Weights of a small GPT-style language model, trained from scratch on English Wikipedia: 9 layers.
Each number is 128 + 32 x the weight over its row's rms, rounded and kept within 0 to 255. Layers, rows and columns count from 0. Numbers have three digits each. The size before them is the row's rms in percent of the matrix's.

# layer 5 attention value, 96x96, rms 0.121, rows 18-58, columns 0-95
101:094087156159150104081119130141131162074093161133128147123131153113151133107095108076112156113122154154171118105165109106105086074161119124134179125168147170174166108168136086086123159070135069128078090166164143157107135115099113155122107157062099165108131129181170060141123090225135136166
092:096097064086161152099191159121104106050108101118084172078147111102157119124149179151091143185096179169132138091145102141139174169132143146074115142141111096124199109168125116165159085096159145139093174112118180152104186129135128134151116089075072120124150095101142160158159162124144123099
100:103099178160075127129156100142095093159134125132076120138105130177103071118127152105112118160119092133164168211138163079123117068076167172114098119173186157152128137075100140104110135160097119110178145125143132119104134186124065099111108127094069116166169147070175119110170107129118085171
096:077128147128151119193089069107163105128191119099125129133129102101109118114185134137105158098165168167131176137154137182171137126089122107127134151161149096114071146157104153125195081126088122129145093185117154107133111156175087172090167146155196141158104077142134084065139067102101128089
096:150134125158142079103107120153131102084113135139151140083181155073127090193132147060164090109095147148142137176105074144121151120173112137099152095129131161087119129126166188136129178075100122118111145158136197150073162131154114163086128087134114154170124111093193125099155090040117102172
086:164165143143132186076122150059106122065201113149071132140154112180143186133142080168139166122162146146076132130089135103106120168067124137110122109105143190131157121154126128171161136102173077113122098125154138133126099128115130187146115025128082085151126139142142150155121153085110096162
089:117219144093117165124122145169116065142138125163134115071148122123209114131101065132108163164120177149127092125136126115182124127147114085142104098116138097110130127077163140096186171113129119132022077141162135109094151137157111141144162124076128114131076091180133102167174135096118150092
093:090088081110148187132097175070178184099120108115147180119128164124147066124162132161124148150151085094103150142110171142095140087152145074133141159169118125143136130138117163100100170093107139163151131075067111145078095129092090153150112136083154174177104142143179118177140135042101162125
100:113132181145095169150156057093079079114069115136101102161123095155134142160146096134093145160111093174104141109087150133090120169170121156087111143124079161149165164148102146074092104187164164109154130103186154155088098086154072165092152193160164110085114167134119121158127153129171137155
098:141154165110087141121127151045076167094092072109106156115155136128159142093124106180143112080161050118092152211119203130136128182076114102114131167132128051103183098188106108129095185167097124134087135152140140085142099115127118118124157091129118130074136136122106129163119129146120118147
103:077105118112064082117132090128112126109170147088170152055096153150131147153154137124145124124168119133130113175128087146107092061107192129105150179084136155142149069141133131163149160141108164124127144087123089186183110127129031083113154097142154115156107167141165063090144157133114183134
093:120137101147125158118203163123106189166163124070115109075115171123108128163101060121155144131122096130164177101195084090120094111102097179132181142141115128134151125135156102143137152115129139137154108134164125123140087154088144156100147145104103117211115034093144169116106084057176156133
091:123176114121155118127162100175138152154169059155125163132128184152156140145044129172051196131116134112069147120123121103098168124092130145131106082131106112093146151122051098110128099159156140160156123100166197122128086104078135154156082132133149144069068119116135118166192145101137128125
088:156121107087116130103173158134140056130122179138104171199144123157149147128130109184157076122109094178132111156048122095139141095194055117101088169114111131141157132083158087108133133130132072148114137155097135162156128129057089103089172125040124162095137108104142130119143098135158148157
094:118101203085092093180101131113163112179143072189105165135115101151085113095090084108162151087128143128058131145184096111113179124125157097110133199100107118102137099093116116158146081126109157119133146104160080089163104104129143162155177182145118192156123120079141102157073121159119103122
098:139131169132126167146131097130137167081137132085204116146107178108112144066087140174118075124130138198098135121149151118129132078108091140095121129157096136141116110102148141193084071100131142120160125110118103151164103208186090155088112089226107175143160093153106081103131170120134138118
094:145090106103059113164124042128107139126173137189144118144138166130169110092150145118095156155170101090087095138149092126089104075084152115165101142159177135103144183136142129074131138152141154139088142092097073148101145124098110145147168116159125174130054114139110165110130219071147152144
093:173170148101152085155098115147174132147129155078139128141092197141110148126031096127161127141104125163139125120156166135139102111149147124165085134127149190106143116156100101104075065165101097133130150169182087089081137146079078095170100149100112184148109094113080127159137110095098148196
091:213095117157149157108116104116148146143059132169115117121136152091136134158138096142087173110128141174106102113104118074139118130136119182067082167158120166124126144126113185112166041119151119134122080091114063171110102148167065090142135174157140126098138103105149139108110120219083129104
101:119089063068079170151112113102150120123122148158094131122097133080090127151206162106123108171166187170201133116145116107132120107158107169135105134112137165126164133131185078181069165094115119145163090108130146091093121119115125102099095105095096188169119102150119083144138082207127130145
092:110168079125138155141114080137084111132138139088154204081120154210100113108194146110103156151165122118116191204087147152079095149099091140162101095081148123115109102138072136136104130139160113146144139124126102120135140127163163145112119090076126143102182197164123110156042089142121108118
098:184159128094139117191140139156120163092124141157071184135141101083207116127128143130138195148127154135168120110098144099117096093089142155108201099109095126166171079133107160134091187097142093142138164099123131108116120144065095147163097142095096215128155085125132171140093121119106114067
103:114140133149111104117058131128129134121168065114090176155172124133116109172142113085132118144146115164108151106114170123099113192171161077082074160129084136125109214171106187098167135159110101080137093123160111098185133105158105096166109149188146138154040110146086124121105105126110145162
096:096142162103144130167101169106090115120119127118131127148136149154141099115073133126067124174088127167156132195167155084163137145096097107058154122095136148099128175134063068185062200101185112123110130106112083139066094107151138184169157172117121110138133109103135142102118173167150104163
096:115109153154078090117092125133114113132100133174150142140153146084175181189080041171114148144108110131113200106147156163122044116174105128124112156106157101118155198112127107155110114122179097145101192083136146108154118121145117110081120080147167069102139102114110172170102167160159128112
095:192085136108093110075134112142111084107105108158183139190121115119120114160145177103104115193088079121181141178110157164139192095114123085140140123121070123080109143136144156109125091123139134121156110162178123140120131137104110162062165154119105152104148167155165172052076110136193134174
107:106155095090136126174187119115123156072196124111171146133117057115105198072159175091141171151106138108157103122155111103181128059145161141130123100064120131126121179112128163119175066113139133146144079122130106164131110176092144067136092166138139109125159062091090165111092132114112127125
096:132094129169137106104172146157095063152042149146168140104152139127061157085168106150087158157143119162158139120163097090111119161157204144109152122119123140110067146072130094125122144125093203088119141129207083144101090110145087143127097090162141143138076119124073156104119108131149168150
086:130120167095119114132164112139091147154082146099110068146126120171155068121105042127076141126127159127103155073135092147102161164125097126124116126182172136198113125126063161077101148115103167113143113096189142134146091153205142145099095163140089067168166132181163171147150116134140105142
106:050192131137141109131156082106091191198131105138122115104153177091120050121144146080098161165146180166126115184160072105110118131116119154103147168130119144136186108152120113114090152131096047084120155154178107128085159123123181173088185129153143115118124158112119120121147130108169119110
088:152169090146118142134058113152199113149133186160146155211089165137121131131120073073121113122101172139157112106135139137130107130116133180135159141128070117143155184052080151070120119086097115063129120100101182185105125147131132127136139149146168130109156115147112198100118104135081101083
097:134186143079093074090106118195135137096088120092092125156145116105123121160099134133108139162102083132150067135123057137052137129117105144159094137083123116136121107115066172088138099138116134129149123193096107141174114111224167105151122101118181132175141072108126120180161136165177141137
097:149100149127146136153107098142133146092132132165159176093100216050177131171116107096147098124112095158099138198133123144158139151159161058094144095072136116122112137148092119145132137104155124069157088080150136131143111090066215170130156091112144087118122111145159132115071158133087175139
094:123148138151141121184126115056095107151126114144125087074138118077175115163152102146083135133177135107132162200097124128135153154107065150144103107159073096093076136123136136187161125124157168150169059176156168132143063119120090143131119178122159173130071079123168144118143137055126106123
103:123145116166156186117085158064142127152171132115083148137101085125166094130092171138102108139134133079101094102096106148106148132216119114135086061118174170127099130088181131131145190084065116097091129136155157160104204137162091150191122147098118144195124128138102154119099163125122116137
092:107136074123130125084119167101116160152153137172155066131143110120113146116135146069121091175136190103091087070075159128141122091116134074088140110172104093083097150163099124101151182150127168154155123134134105154136095109066163165165120124130211137130109155198146110154088114103184173168
105:131138099085115165167146145085148180101127119103108131068166131137108120164116117121102172101097128150142155186168067155102122126137124071112112117119095054156116136156089135096184165168183159149138085139167202217148155148114126149127087097115143119148081146080099148081121082159109136086
107:105147123110067173133085125159113141059110145156159096110148120071135146133138182142200122080181164176128154138176113140080079126130082139117127102137136140098133172121109132150080110162174189119123191091151134174127091110109082131082117156117148109106155096166189147139087134164051119150
097:124090165116130157123110088150178112159139076082136139079180090078123117060098178170150176160095179093144120154177164129151105191140183084179108142129118081124148138130130114117127161146118092168155090106155102109095110099167132140162142110094119043144118138106113085112148200084144145129
094:129137139186157138135203136128124109088128122123042122111136142119135149166111152140173089152086164106083096119089159131150087109060098137118140121096102098101156104189116127109106185173108189152151156101150122074143147142167052056168122105117108181129126151107126161107178149188104134133
103:118187115137128174111130152095116182144158118140128143189138139131103162162165150105065080097163158112095223077100127142108117085120169113153147164114098141118082080198085158092186096160157129153142120135141191072121149124084122093149155165107156116107090144142091135096088105115118103083
# layer 5 attention output (transposed), 96x96, rms 0.207, rows 18-57, columns 0-95
099:095138161121144166128129103142078119177153133083117120126128051136139135107133158102109120117176105143205156131146123130167128178166128141092117120070077058117150175152076122088154102151113139125167135137061088163087076122158156108148113135155127091118184135100105132178097154064203110168
088:069176168142149078120107151114136109139130138139111123174113132096082105118206118144183121154148080129076143126112137037118140065131108127110139114186067075131152212109146122156162181125120132101125120123079095134190133119160098112152130179173124152096108149112123135074191125134120153115
087:163146089078123148138085150092100084104078131099101143133208136146129192167075108127115118138145116129104128112135095160140181061213101130118131145112115139141162113086125154119138142200154132178042104143157179174075134123131083159120103150138115157101111138133094185085093153112152135105
095:112109113109077140121126159172115128139102109182110084126153183156100131096076139121111156161119101143087135111131152094098101095098138118110095154101167149176191127096153140230102140207200119128164150080137108131136180072098113136100082079146155069111135168112130162156120129089143095157
099:096087134139141125150120142134134143128089165155129120182105093086141125097180144175111074096146130118114086158130142149104146185158120121085084146200097157155106135163123111157176131171166133140108140109179092147078140072114144123060129127089115066095155116148090153038127099125223148133
087:091107075134103160146143058125077125151173130084192143105101131093115128130077149133156178175107142103162105136127162111115146110153105134144146135179160150166051091129067086120118142106172091195112134118084123153173171141164089065117079108128153183144099191152134118108109095119153158143
093:058099091139169145118125086105153156091109171141093130151076181161130116133164066151103114130147145095115118125143140165140080120156138111140117121162124097114179110158102120152155122149096139106151117186112112146158151142184177133077084099114080139146158134066087060139125119101124230201
092:145197148120088156099095116093110094150162136200128123168065143099068132160140145165160154132088144147106097105103098178132105194194099068140166091163137092081144163100143128110085146162134135084125141144148131138110160100133184127088157181094105060105135130106168132105130123081167092121
103:129127109086115103102111116101153136128139084161091122110142090150167150117059093117189160088099135080210171121130157115098123142114114183229118141151160128122120109150117099116138093130094136142141100103107200154120117182079098119146146174178118112110125097133101208110103077118159190143
097:116161127106188137123104112162118105145128190091154109087127157167123082131075054136151126196116162068130093094066153124152139151105152124120179101149144063092102091146107108136175116064185103074119132089144203177118135106135161114134149157119150133100149133181132114175114148079140139141
097:131156112125109122103103106151100115130122136180143124198180111138099154067130111085077193109135063093134129150129113128108127186144108070107182146174145082177102135110131146171096124141139144095067138157114140131066114102164173140057097128128101178209143156120139122144154142149162074086
098:109130161153077117158124071107153068171094156134133118103137107144136132129148138152098106143087079111069134118157129174042109151181098166082134188173133148109165084116061190129137098109096103161134118121083155141156155170100125086165187128151156129105073160145110118141084153190147109144
099:091143066099117173184109129134162133149134099126119086132045122184148128206103085137147142142111106150143188090135198118116103098136128125120197120130072138149095122143106188107186134150102074121144120170165106150161144145112051157125081143132106111117073107149151168131099103149099123085
086:092109174137163113114020067104125099169153085084111085129155158051187166113169113127147160195109138135161065098161091135140100118127127161143161148131117125137146116207158152075153119097159111149158151152136124098070124150139132103138142096137090129175131118114108100121118103094153176161
101:160111081135134110164182107144130134127094099114116131159056143101153174154113131104122082102111103073171130111131145125111085171146082117145102105168168143111075142198084076136114153172195096136154144131112152143142180209150124142085072157099096114138186155105121163072123081160117161122
098:129145158162135137165087170134112136132146112106100071131049098070055139098093144153160168153139114104216164138067094162095106171135150132092134126158081154095138123154127148133183129090100143110111113148139161105176180128118100080098136114140127084164121084130199122143116082194150146118
095:111162141107180131129080139096105064152117049144102117098149127127129111123141188134172104106110146141110099197175102106160187086157094101113161096197182146136122070100136120115105115147120169120164066142178173102172144160098099163163109111107133130127172134095167136106084110127122153057
095:102117118151114114105179110091087157151113115179080107112076123129153142184176132189070140118141110137201123111096093148095083171138166137119151092119108100143133111114168116129172153201131062151145111130088130115151100138087143200123119135128120073105152124154104147163113112146221109060
092:088150181075163115142101139148148111126171127096158117117105100194104109114115172165141129118133150084141169109173120150153116147072150050167181128118042111174139132126083122138127188161146088115104186191111199141091135108125120124145105062101105118112117117111198125099100107099120149118
106:124132149124078107088170119142127136124079146129149151155133098127092144131110119152105136117110032166091165134115147158140147142154175119188097121183124159133146157145029140148136092106078137097114139099181120147099132143141080195176133115138153112143048121114118186131094141114151156033
094:141100113161148107132148147143122117127127133098113076187096090125110164147179136147135096176175048121086124132155166072080163113141056105109115206136132114255151132131103159157143116114111136138105134129175108137114080156104147095106165157175116083095127094121107106126116093156147100167
099:134127218092185228103188114121155070143168135131182119140108162092127120076108078141086069117156082152092100128175098107144139169139131127136135098121142117103137190070143088160139157135103143135130142122107111099116120097080118119181148116164163071166107162089100134099121108137159142139
099:110100142108072127109112094140161162112113151123117086133208135090169171076157169121127145071102071132129148095110142176160115128125139091102197176154161159092128079123095158195095187159196084157178134124113147138151147116097138159054113091081098155102134136101136137095114151109133106136
099:144102057077093154139178111100154158124148143142136103092120162154070211097145108241163090079131124154110134147145112125166099129152173109117102113111101157110097124084162108116125113160118157131124120144147130142169128186133133110095147145110174163134130093159096115147066035128081151132
104:123114090118151127142125175113084099148121127121103122137130100155131131089171114126139167102096124083134112119128118106123162158136146145135147124122053131118143116143124089140176198128090159166126070119149114192195133074183083169102133096126143223120172180107041147100107094053157147138
096:099108143174083113075091160092133159086163145115118104104149105138120139171117140162182118136130082140108105175202083151130137169144127149139144129125153145152092155129107072094139149113145189124090136097067170089116191116133150060194125182162113118067137113144083058115170145087149112132
113:082147117124126167109110155112155136198083107131140141151191104119107078096133082164134103179123151113103129177091129125116186144175126157144128130105113113077086142175076120125136159169107122079078196189117145045152141083081190123118117110131099123111090150140148074124170114178151152116
095:160111114054111148117117071162092143144087131143131093098102168149130114174115086173187097134148137157130113097150200123131165142127168140124105117154110165128189115158115130132095098134086069092103088123076182198160139161107134083182136125090097191109155154146129087115083162153144102073
096:093162128141113154144161128076078147098204119199154141156079205080088152159146150069110146098138180164177124117109086149167144128108130125141133155100130149141136098163116136151093114093139117140063109139183095171134091123108119092137142101111124137077159115154104090117127145109049099203
102:189111115127142097089146169117144091086185116119149086191157185091082194125101096209116144129109124149093082090139167077125111144135142146100145099116160124130140076096148161129133099158147132130148150072198190101131098138154107121136094111137090113118173140149179154148100123123066092075
088:088088142108161101144111067101109099136154128136100138158140139112159133144097114136110158071204081088116134104138081127159129096088174112129158129140106173120174121166151054116167126168146144100098174144186134090190108106086103093167099144112139162178081159134159172085164114134139054169
097:088100112185099192131144092119146121132155134116103087178098120107174098150173120123189159102114147138173131168089126122177155113116099085124080090167153115128151087115163133103120175105104071113148156123157197078099152161110114148109146146143121123086112135188112148092036162075100156178
099:148166115160154148124082160106119137108133107115093134134208148179136168115102145175105124096151056171129105107159137116064192165116112113151102165234106114117074155070120112165129097134098116163145145087082143092137125110113125109105089111161125154141141147146131134075185078079119140178
089:125140165129132125135080135169159156071186137082167197117133094141090205094201115081181069131088168144105131115148113155101157102135180120078108137142181158125132122132143133106105133147107097143126146093159127147154084101112127086079121160101170024102118110106119106146164134127170117130
105:126141167161107150144192147159130121128109116120116178065204140129099098137151061062121127075114125119127098141134093064217124132101160127130160124148119120122138112129156153106127046152163139100144153154118108172117121186088105121061193061139106109079119132167135131158125166158133123104
094:129109148100095115114048113153164080136163133107087125127156114164099154141130089157061157123092140224127129183157106152112104111157103155055094158079129119149154094074124146136137053196142153120140140082122134131161193163144124145151100168130126142133134128081099097114175142149101113181
114:125162185131129125120155160166187109094076144131135139178151126105088135070148156121155145147106134163118082149126132139102144159118128110095077180168173118105172150101162081104073130100151087102082179136128079096116083118135176134120168173100163159114170116130142097089147098073126029167
103:139087144068134110144126147105141099172051166096073139131133172136122133134106122164124055116093132149126122107141125111138176169176132107102057132146108151188161143145106130105208167071122182172165151138171092084138129080126112175096102104101128081112117154069170108139110145124162135179
102:183210093069153122129116111149108153208132122165076104089122133168163201126164097104116070099076158062082120151051142146163133123095165139159108153074191110117110102107117121107157111090158126104136112130096140124119116138104146157141143168150122139085173144134153178148114088110146110145
096:139157154120150156103106111185198104148102115140134121132081110086155106106194116102080140159154166152118173128155125225103117093148127126128145081201102060166092150128178068174168096057120092166135108126133144138108139117115158121178131087106139114137118104135065124162100146104106114097
# layer 5 attention query, 96x96, rms 0.121, rows 32-63, columns 0-95
105:138130078180071162184127095111156136178097078149092160103194147123136085116125127079141118166102104148125125149103137066082179170124080147090130120161060163094115165147131180105115133147135133069138145115074143110150145161140136141117104166133070151101044136197149124137146151138119160100
104:123106169143206095135087143182181162108125085089192047141143105201159104105113164101137121123154085151112134125115122144107127078107110156139126126174133092114149144108140132135166133142128061063177151066146083128096110130190116121125136086091166111153151153172132087106130090159150177115
100:146079142085107076046143110171194177107087099128141088129146144119123130132161107112081158095109187139149069118133128102147093113134125113164187147111143183100092169092170140130103139134135120122103163120147172113156178121092089148186139164143159126123122121167079119113098177170096035132
110:100112071136157119117142128162156114167100131092141091137191112140158168069157095134130148100091122157144165201175102139133108143089108072100111133096148120095206082192171119176083150139145142167140132135106151142071121095131138128137116101151075178123127120131218107089135150093083089160
094:134125087070140132069144161093168168135080106141059115124090167118154137099168141105143198092061122147169082117145131095142145139097123174125162142149073132155111151083187160169150137164124119108096133138163142157054139139125136170068118114076076162142144084139107193110140139143155109097
100:124120111171114155145120108121048146083169113084117121104148125102130101095136116092077137156207101085200145164111153179111077176179112096143134143199114083152098147160146156103132123112147146114091141141098109075085213104165116129138101142093172143127169061156152141162137141135113125154
104:165190081136123109112124142108057074103153132181174120094137141140065159139114140080128177114100140126112096128095099180131203161071148100078153165108066156098113129137139150146111127136173152065106160113134110109155134154164128132143102185140112132174049103107117081079139147172118130101
108:133124114130152116107165109118139117132143172128123128084151026142170136073083044175132146090098123137085092094119205119125138219137099150179097176094099132144108137105147155121129165144104083114113118114172098106127117108098191138161169130139146156153138178090106150169133151095076156129
104:129143112125197104088162075164081104116136133064079111111149153121160172137107130155144151171124123181167169144131106126124150072209124096122151146146125126137172130096141135130112103146119169091168116102133063105158121093134175121060090123127118112240084094066131166125138114119150111149
109:151156099120123126138182139129143115126125148155102123073149233110155079116122103098092176100146089149126112130129130088180070156091182121139090158091150141152171186108100098124176188075089148124078098114130132108109075169142105129102130143159103120116127121123109112164100104167097146229
079:133113173129133128116123156086174147165079157134124158107126107148080152108164156105081149229111108151111137129143130114097204116141097165094077127101110137151177152134199118190147072116118106152098157106184101110100161065072149106190087122139135135132141152088123102120198138136121110163
105:147102176112123143114145139113114190107154173131137116095139189092136190078121148149128145131119140060102170112127077112161183125178157091167102098146153118080119108097157101109137100172135076130120130171173138053104119035123137164118099108094178159124127146147158103187125113119079169091
110:172079175123136154084211140139137130129139160089149147113098095142143151052167154070063132060127063094111129128110123117166107114128125147119129105128132137086092092144132161122086190095127227112126092191103110124136157104171153146130136167113111128135135152113166089152148072163134150157
111:140127120110136118194071146169107137096106148071068132160171134158144177100166120121118094144132078140143053130118118135134164091099155181123168131131102109093092073098214140108201100095061153129152139144115140085145068089130146136144108104174171116089113127176162111135110088146139134158
105:124058110149168113096126138114073147169118095218137150183116156127134173134119150102123148164133092119126116147067080151124174096114174095164109136143126116051133105110153111123078113112145118199175103102161103140114071156165097146154121123119172095133154137125058173119130193142106080163
121:183138086164154062136104123086182149198047118118122093141080150132115131130120098095134114168157172137169108096081144126086128142141088113149179133129128148138102124110148145140142123090147133161108151136110132088068098161124069079108147120164128130103186119060142140238142081134134145131
107:105070105127154101141132117191094124097182114140114150144116138049139124111110093130169145151094149129115111081121064112113082141143147102130114171153110175153138104163156179151145157130078174158121149166057142152102216137186140129115122099068148134086117161081041110146163116131123111146
113:118102105121135131170125176086057112141103128132118103125136085127086155125128197128099126188100178151109148079154089054062150122133116136100161171183172101142163098123121154172135182171108104111134113129125099106114123146116066086096110111155211154149125104137169140145161129165065120077
097:059162112118064096136129122137122095116179104158142099135118142059165122151155154145174129125123079097108116144110136145119129115154064084186170115149124176112110172089121177157162191145129191189103143121192116117084110098115097090136144089147138107100079161126123129107163197075096094129
103:155116170147111108137135182106106110100173099123136131107071080078181125082109141122112102113104213094167092144112117190122174089137180107108179174098147102088136137102173152131122190088102134121106095091124137172126081132197123156107130178143161155157119098142143069140162152118091091171
107:104172173131199128101051107173080066124130059082145174142136146110151143177121118112125128078167120119112101138141087079073091131140134137085138163152146130172111153119127120106090168172176106145081157145053193179120136107138116130093120134124120088114122156115102149126070117147180123168
104:120105128136130100099140122165227101205169125112071103115123153108099110109108103170113177115091135103120125119123082160100081177187127122102092111147158063130096058132099165148134141105081130129129202143149087169135139130116099159125126137111133078205125159122134176124126153174131179160
116:151134133156105164130144106145110121134115097117136119139104157070099170118125163097173153088141123131101137110127168108103079150153104149108215137097092142211102109060187071091108079079094114165122098099123111127110055193196144105153163117144145161107165121112124115168136142164064147130
106:152133132132100092175140169184127118146138103138109134130134106174166142131109164129121152137109123114144137149157016123096105122062159079185155127072115123150116141114090117121146134091156150168088059111097068115137126151099147149064128160108151154188107159065160080151114160177172123077
095:127103121131134160135136201161154126116193144133134112218079152082129194112129067101062116110123134079149160066163105165175156118108157130174126067105105138171104153133047126143146142155086172102145115132122067146124129128129130058103100098121112086181115145138140089145126129127125135145
104:128137142111113165099109124152174120138185132085165177072096136091165166115129131055123120134070164160124123101139142130107121191167176155133127134073085122142090166155107095113119127124060153111086153116160141080164187134148216106148138064156144152123135074137142199125107133125124101082
108:081077139107102118149063138045163119105192141115109071172129127072115176161056117095132140118124092144133176072108132105110160086105077149094137100112166121136197156167086134125148108099147174086118137135171174132129121142123138158154145126122135145135124156146196176170103096080135122164
111:079155156131151114099127129192128098108136102138124144073090105120157157145148173093149094124162148115163103094187082125161180157150132126115094095166175146103114088166105195125124148059136135100133100191133160107142145087178189114157095145139116117088137144079151196089088103058131091140
103:127143185129141151114128176136120138119132165107105093058120185104204163118180123097125140071134143171081091152123086150137088208105172176124142127098128118131125086088113132123128095155123059140126084135156089182116199146105142055121116141170110088084109156107156094171137147135149114152
112:136113108114103203116110150130116086089120171146140134128122091199133134167116105123142115137075093178120128173113128149105107108125139093118184141126113185138105155069036183136150175164097100131131127101094144144112096148105053115163168159094184117183149111170135176128128113097071157074
116:144138124096109149150143158109099097134126118112189133070196155130172113136158138139124131163187144137092153129098101076093179108129139163059209060115156100158139157125081130126091108178144185135147080116150122128160138126168119115146173082128096145106168184081094087100121126060087131131
092:095213136137056143141148131156134164087096141111074182119093091114143124164080129163155115112177159143136122075134119130127137137102106117106086182094094108182106117124100060069098153140151182121126151152101127123134105154125110207144136103148166121161165119158086081078093135114096171184
# layer 5 attention key, 96x96, rms 0.121, rows 32-63, columns 0-95
112:163141084126097094157169176095144133141096111128132126107175049098094134169132130114116083086090188104135137144135142075079118129187118221107144075068124170118129154105141146201126154115135131053121141101120077134121132153142142148097160137091093103111133114161138130146161162168139199148
099:121058135128114105116120145105149196172176081120171103160095075188199157132100142159095134078173129152069157120128118160130156127174075140176128100160094112140082119134150129099115110162159097108134129117138142108107101152161143122127104030146124124115153091145119132110122144163145198049
101:122169202089152140104083084078172119085131102097207137115125073178129077108181131130098144177122175184096100101150133073132134131090089083149159129104176132116118111127111145158073118122140145137103112173107147124125150074109104123189108119136198120109095156176095128181141156124120096151
111:112111098124111145086143130109148156146146141057163112157176138074199132125127083126140175114130048155153121084110068080138065145149162106100161212126151134107120094071129140099052168186160131115139167133130153142109171109094152151135090170166082127106132134109150093090137117144134152154
096:156127073093137112147163089164089141068087095118135113101114129131132162117133100134122137061058167139142130093069153131169071110142171124154164126180151125118064103127152164141133152191150111137159106095113175128111103152144087173108125145076100153125101214166145181169089146162094132087
096:100129157107129144206096165100060103124159127019128112111140163047121155181111131137104054094146112121155171149078106141098119157154163123144096161094179167146115100115088116121100124122141131116144090159126114107121103156163193142129085169167166138132120118193135147145131139140089125181
096:126154095155104091140160073083121058104133176180153163142114107153182131151076160105165163115138064143149137092097105171125194133099196115130091160150058150112115135140121139153066123064171130081112120127128163167122103147163165104157108168057152135140160116134135098111074096130134132122
099:120148130144093183151112129165117131184135114057108152110106162157108142107085115125116157105117161125107124122140115114071126170107135137132143100145068158119126167050204110121139178151074093207110090088155101183081125115091128128153150085086143204144090094144151167118103149178108164153
103:178129149111139145119087076141121067130117049118140144153132115118115113148096136080156077110139122161141160067180134144157113073096115123123129122201202096166130118103128133095080117108143191140144147130147137102067241130133122140150175079115128084114176145138129136132090157092116165121
096:140146125173131133131196111137135138130069174158126145134061096109124087153109153117103105050135127140134092139145056142161130120122140095197135134077171114114124090138125057094147101070116194133093058184146113127133125117141165093120154107172094110145159153185128130156204154133087135134
104:136201161160170105142115162122141123071111122124146137145088078081089142113126145072105134114094094095153140098134126146100185136131092143146099174167096139184109179101156094153123181214141152128088186122121097113067075053149111102112111095108114128153134186136103095133161127115109156177
103:093142132128059071121109104167124125101116133114075097138141127110157101126159160160183122156096095065153104173132183096095177149092148097150139086127121068107178157110175153104094133169104109123131097124181194111128110151128179122104143123100076165059145081193113173146161122169120145119
091:104193138130160146159115123156157150165195075123092158160147074166158089125148116095119149079099132137103102138152139147109132114080113096130153200154112135068068119163108120138076139103151144133147110088115131149137104134104189116125051150100101156125198086171082178161180147096080145120
106:135104147113092167083175187069125141138140139104134092144154191126166192145131139136096119066183112114111119134139179143106130131175138110068127133106071131087140152089174114116172094133113148175123107148109181097141203058151082167125068131139152149130146156117056150097096140098112136148
110:144090103176152156125110064088197093101158149133139050084100115131152110161071124117227150136121148154140113159157079107067079130176114125124166074158126164145108111179116115156161107121112078190131121132148092093113136121122118086109112090122175179163137143141130177158101153149117132120
114:170135142095150147165184084086136111119073086123109097107086108194146088125092064098181154139167151075144131170114118108112115133165150107161118117163139128081106156076070093113136108126104094196087134158196117100133090121134103154111162171140100168151140133185166089154140159098087172124
094:150068156155086094061122130094098077131125150144200189090116122146129177143182126078132132118147146134129122125138111160104071091107164136111144100142156125096131119077145117219122105131129160193137105129117163158103111158161138163113174151161125151125104095094019100102143102100128152160
109:066158103138160142160094108113103104140115129139106103137143167118142102142143121091124092117171127154098166070160154164053130134180129130145127115101155027085193172147154143202165147196071121081165093146107130139117110135102126164137084132181152114098147156136110135069124157116114165090
089:176179108129089186182106100127170124120158163192168120110061093152140164113121149105128163067128167139136126117082169091163089124076124145175109102147141110122197114125151108119137159114143123149130175113144103038092083141145084134120110066178110131127104076119142191123131141163101138157
107:144118095176168119106101136125104130122149077104137164193128138114124155128043140151128132123173131153120068153090088128127118088079129228161160137126080122094126171173155127142157118119143083050143162087101125123052160130126155109183114202130134127134115173137095088167117146091138145126
098:099139130101176127129118139158084118154078113085083166098086173143146171094187144088101166090114111141133091089159102086170113170121095124117157126099159099204156131102122171162159061179159145096108132194100133095088102137114162161119164120110112147175141100144176103077070140118105161096
097:052120151051103148165138109188101071175149138167119107099142153108113146145087136097133092146122142119180124141150099160161156113132123120073135116157095140102171160089098184131098096098068157181075149123151151108124063159113152169177121124128109066160066153133069100127156102143120140106
110:112161139106181162185169156094121106146118139197107082108129136095132127167153080106095113147159123076154066125125118171087065143095130123164215168094164075136102132071130131118128103136142119110119109112091117144156138169151142078168121075121151139070142156083172114118073168138155132183
108:179137145142111156168140124181122192168077158095132111112109109108127173124133120157115121156113081101182124083158169124087094157093134131107112121102123105046137206133105128115132091091172196124123124168133127186080097148116099105139125128111131098134154180112127048172150197124100089084
105:127108103140167111129110132068066152153147121179098040147148145057143160139225121104089120128082151108097143157143130084162195154086123108139149128146133154103144087112059134126106175153149139118165111171125063198074103136127115141138109116109115126105142140085114111136106165170153166135
113:060123088152129106119114131118145134163142126108166209098153112161140174140124102071108177117155108121163126148110125108145148060133092139109133178097110140114133144134072178100071128145111130127139060105175064121101092115079089183111200144165098167149091135171147128204122172151113112129
099:168085095144110172100124128159116136102129057172115115182125140164103141163154065086113110115159130195129143139135138100099176116057093156167115143080077124101162125065165080156148122143118139087115135100152165088147095116127208101166122155142118127126158192141186106172108094122176124113
097:106165146149139116152132136121116139080182108116142170112085158083073154122058122107143085173135159135128151095145080111132124123061157086057082160140124099150134067147091156125108094129133142167175065127105143136110178101177102141110136163156096168073175124144182192101147165153158156146
098:221103222149107174127186110167160131124128129135148126062124123072146153106107153081140116123088132159099089185090174161067088133127171148144096145125108110176158143129135136141100132114086158128087130143124053099109092167127087093175130122119081137102181120123104120140108118130133149071
108:085114149123169161100156075121065142087082148150115071186097051149091158123121136146118112133079072189050121162144223105138138141140108093146112184122115165113144179123116088154085165120121067139133109100127159117134151157143138131173182125126134120130145104139123128123169098153085159121
111:109093102075156140118127158083145126207052126113166150113182121134121163107152205128150153105214138143153157115081101068146125080166154158107132097099157079136178196130092125142120161160146095156101091073102103136151117091158147135113139146124126142118086153077151136104123081145092110144
113:149182058091114188110146133149155145101131092133134167109054105138133127121151143077168105089081134154181119170169146085131162124083113140131113129126109098115052176156119070105141121094154105144136129186151135129144117152201062133105085101121136130145125119150090125118106111105162229113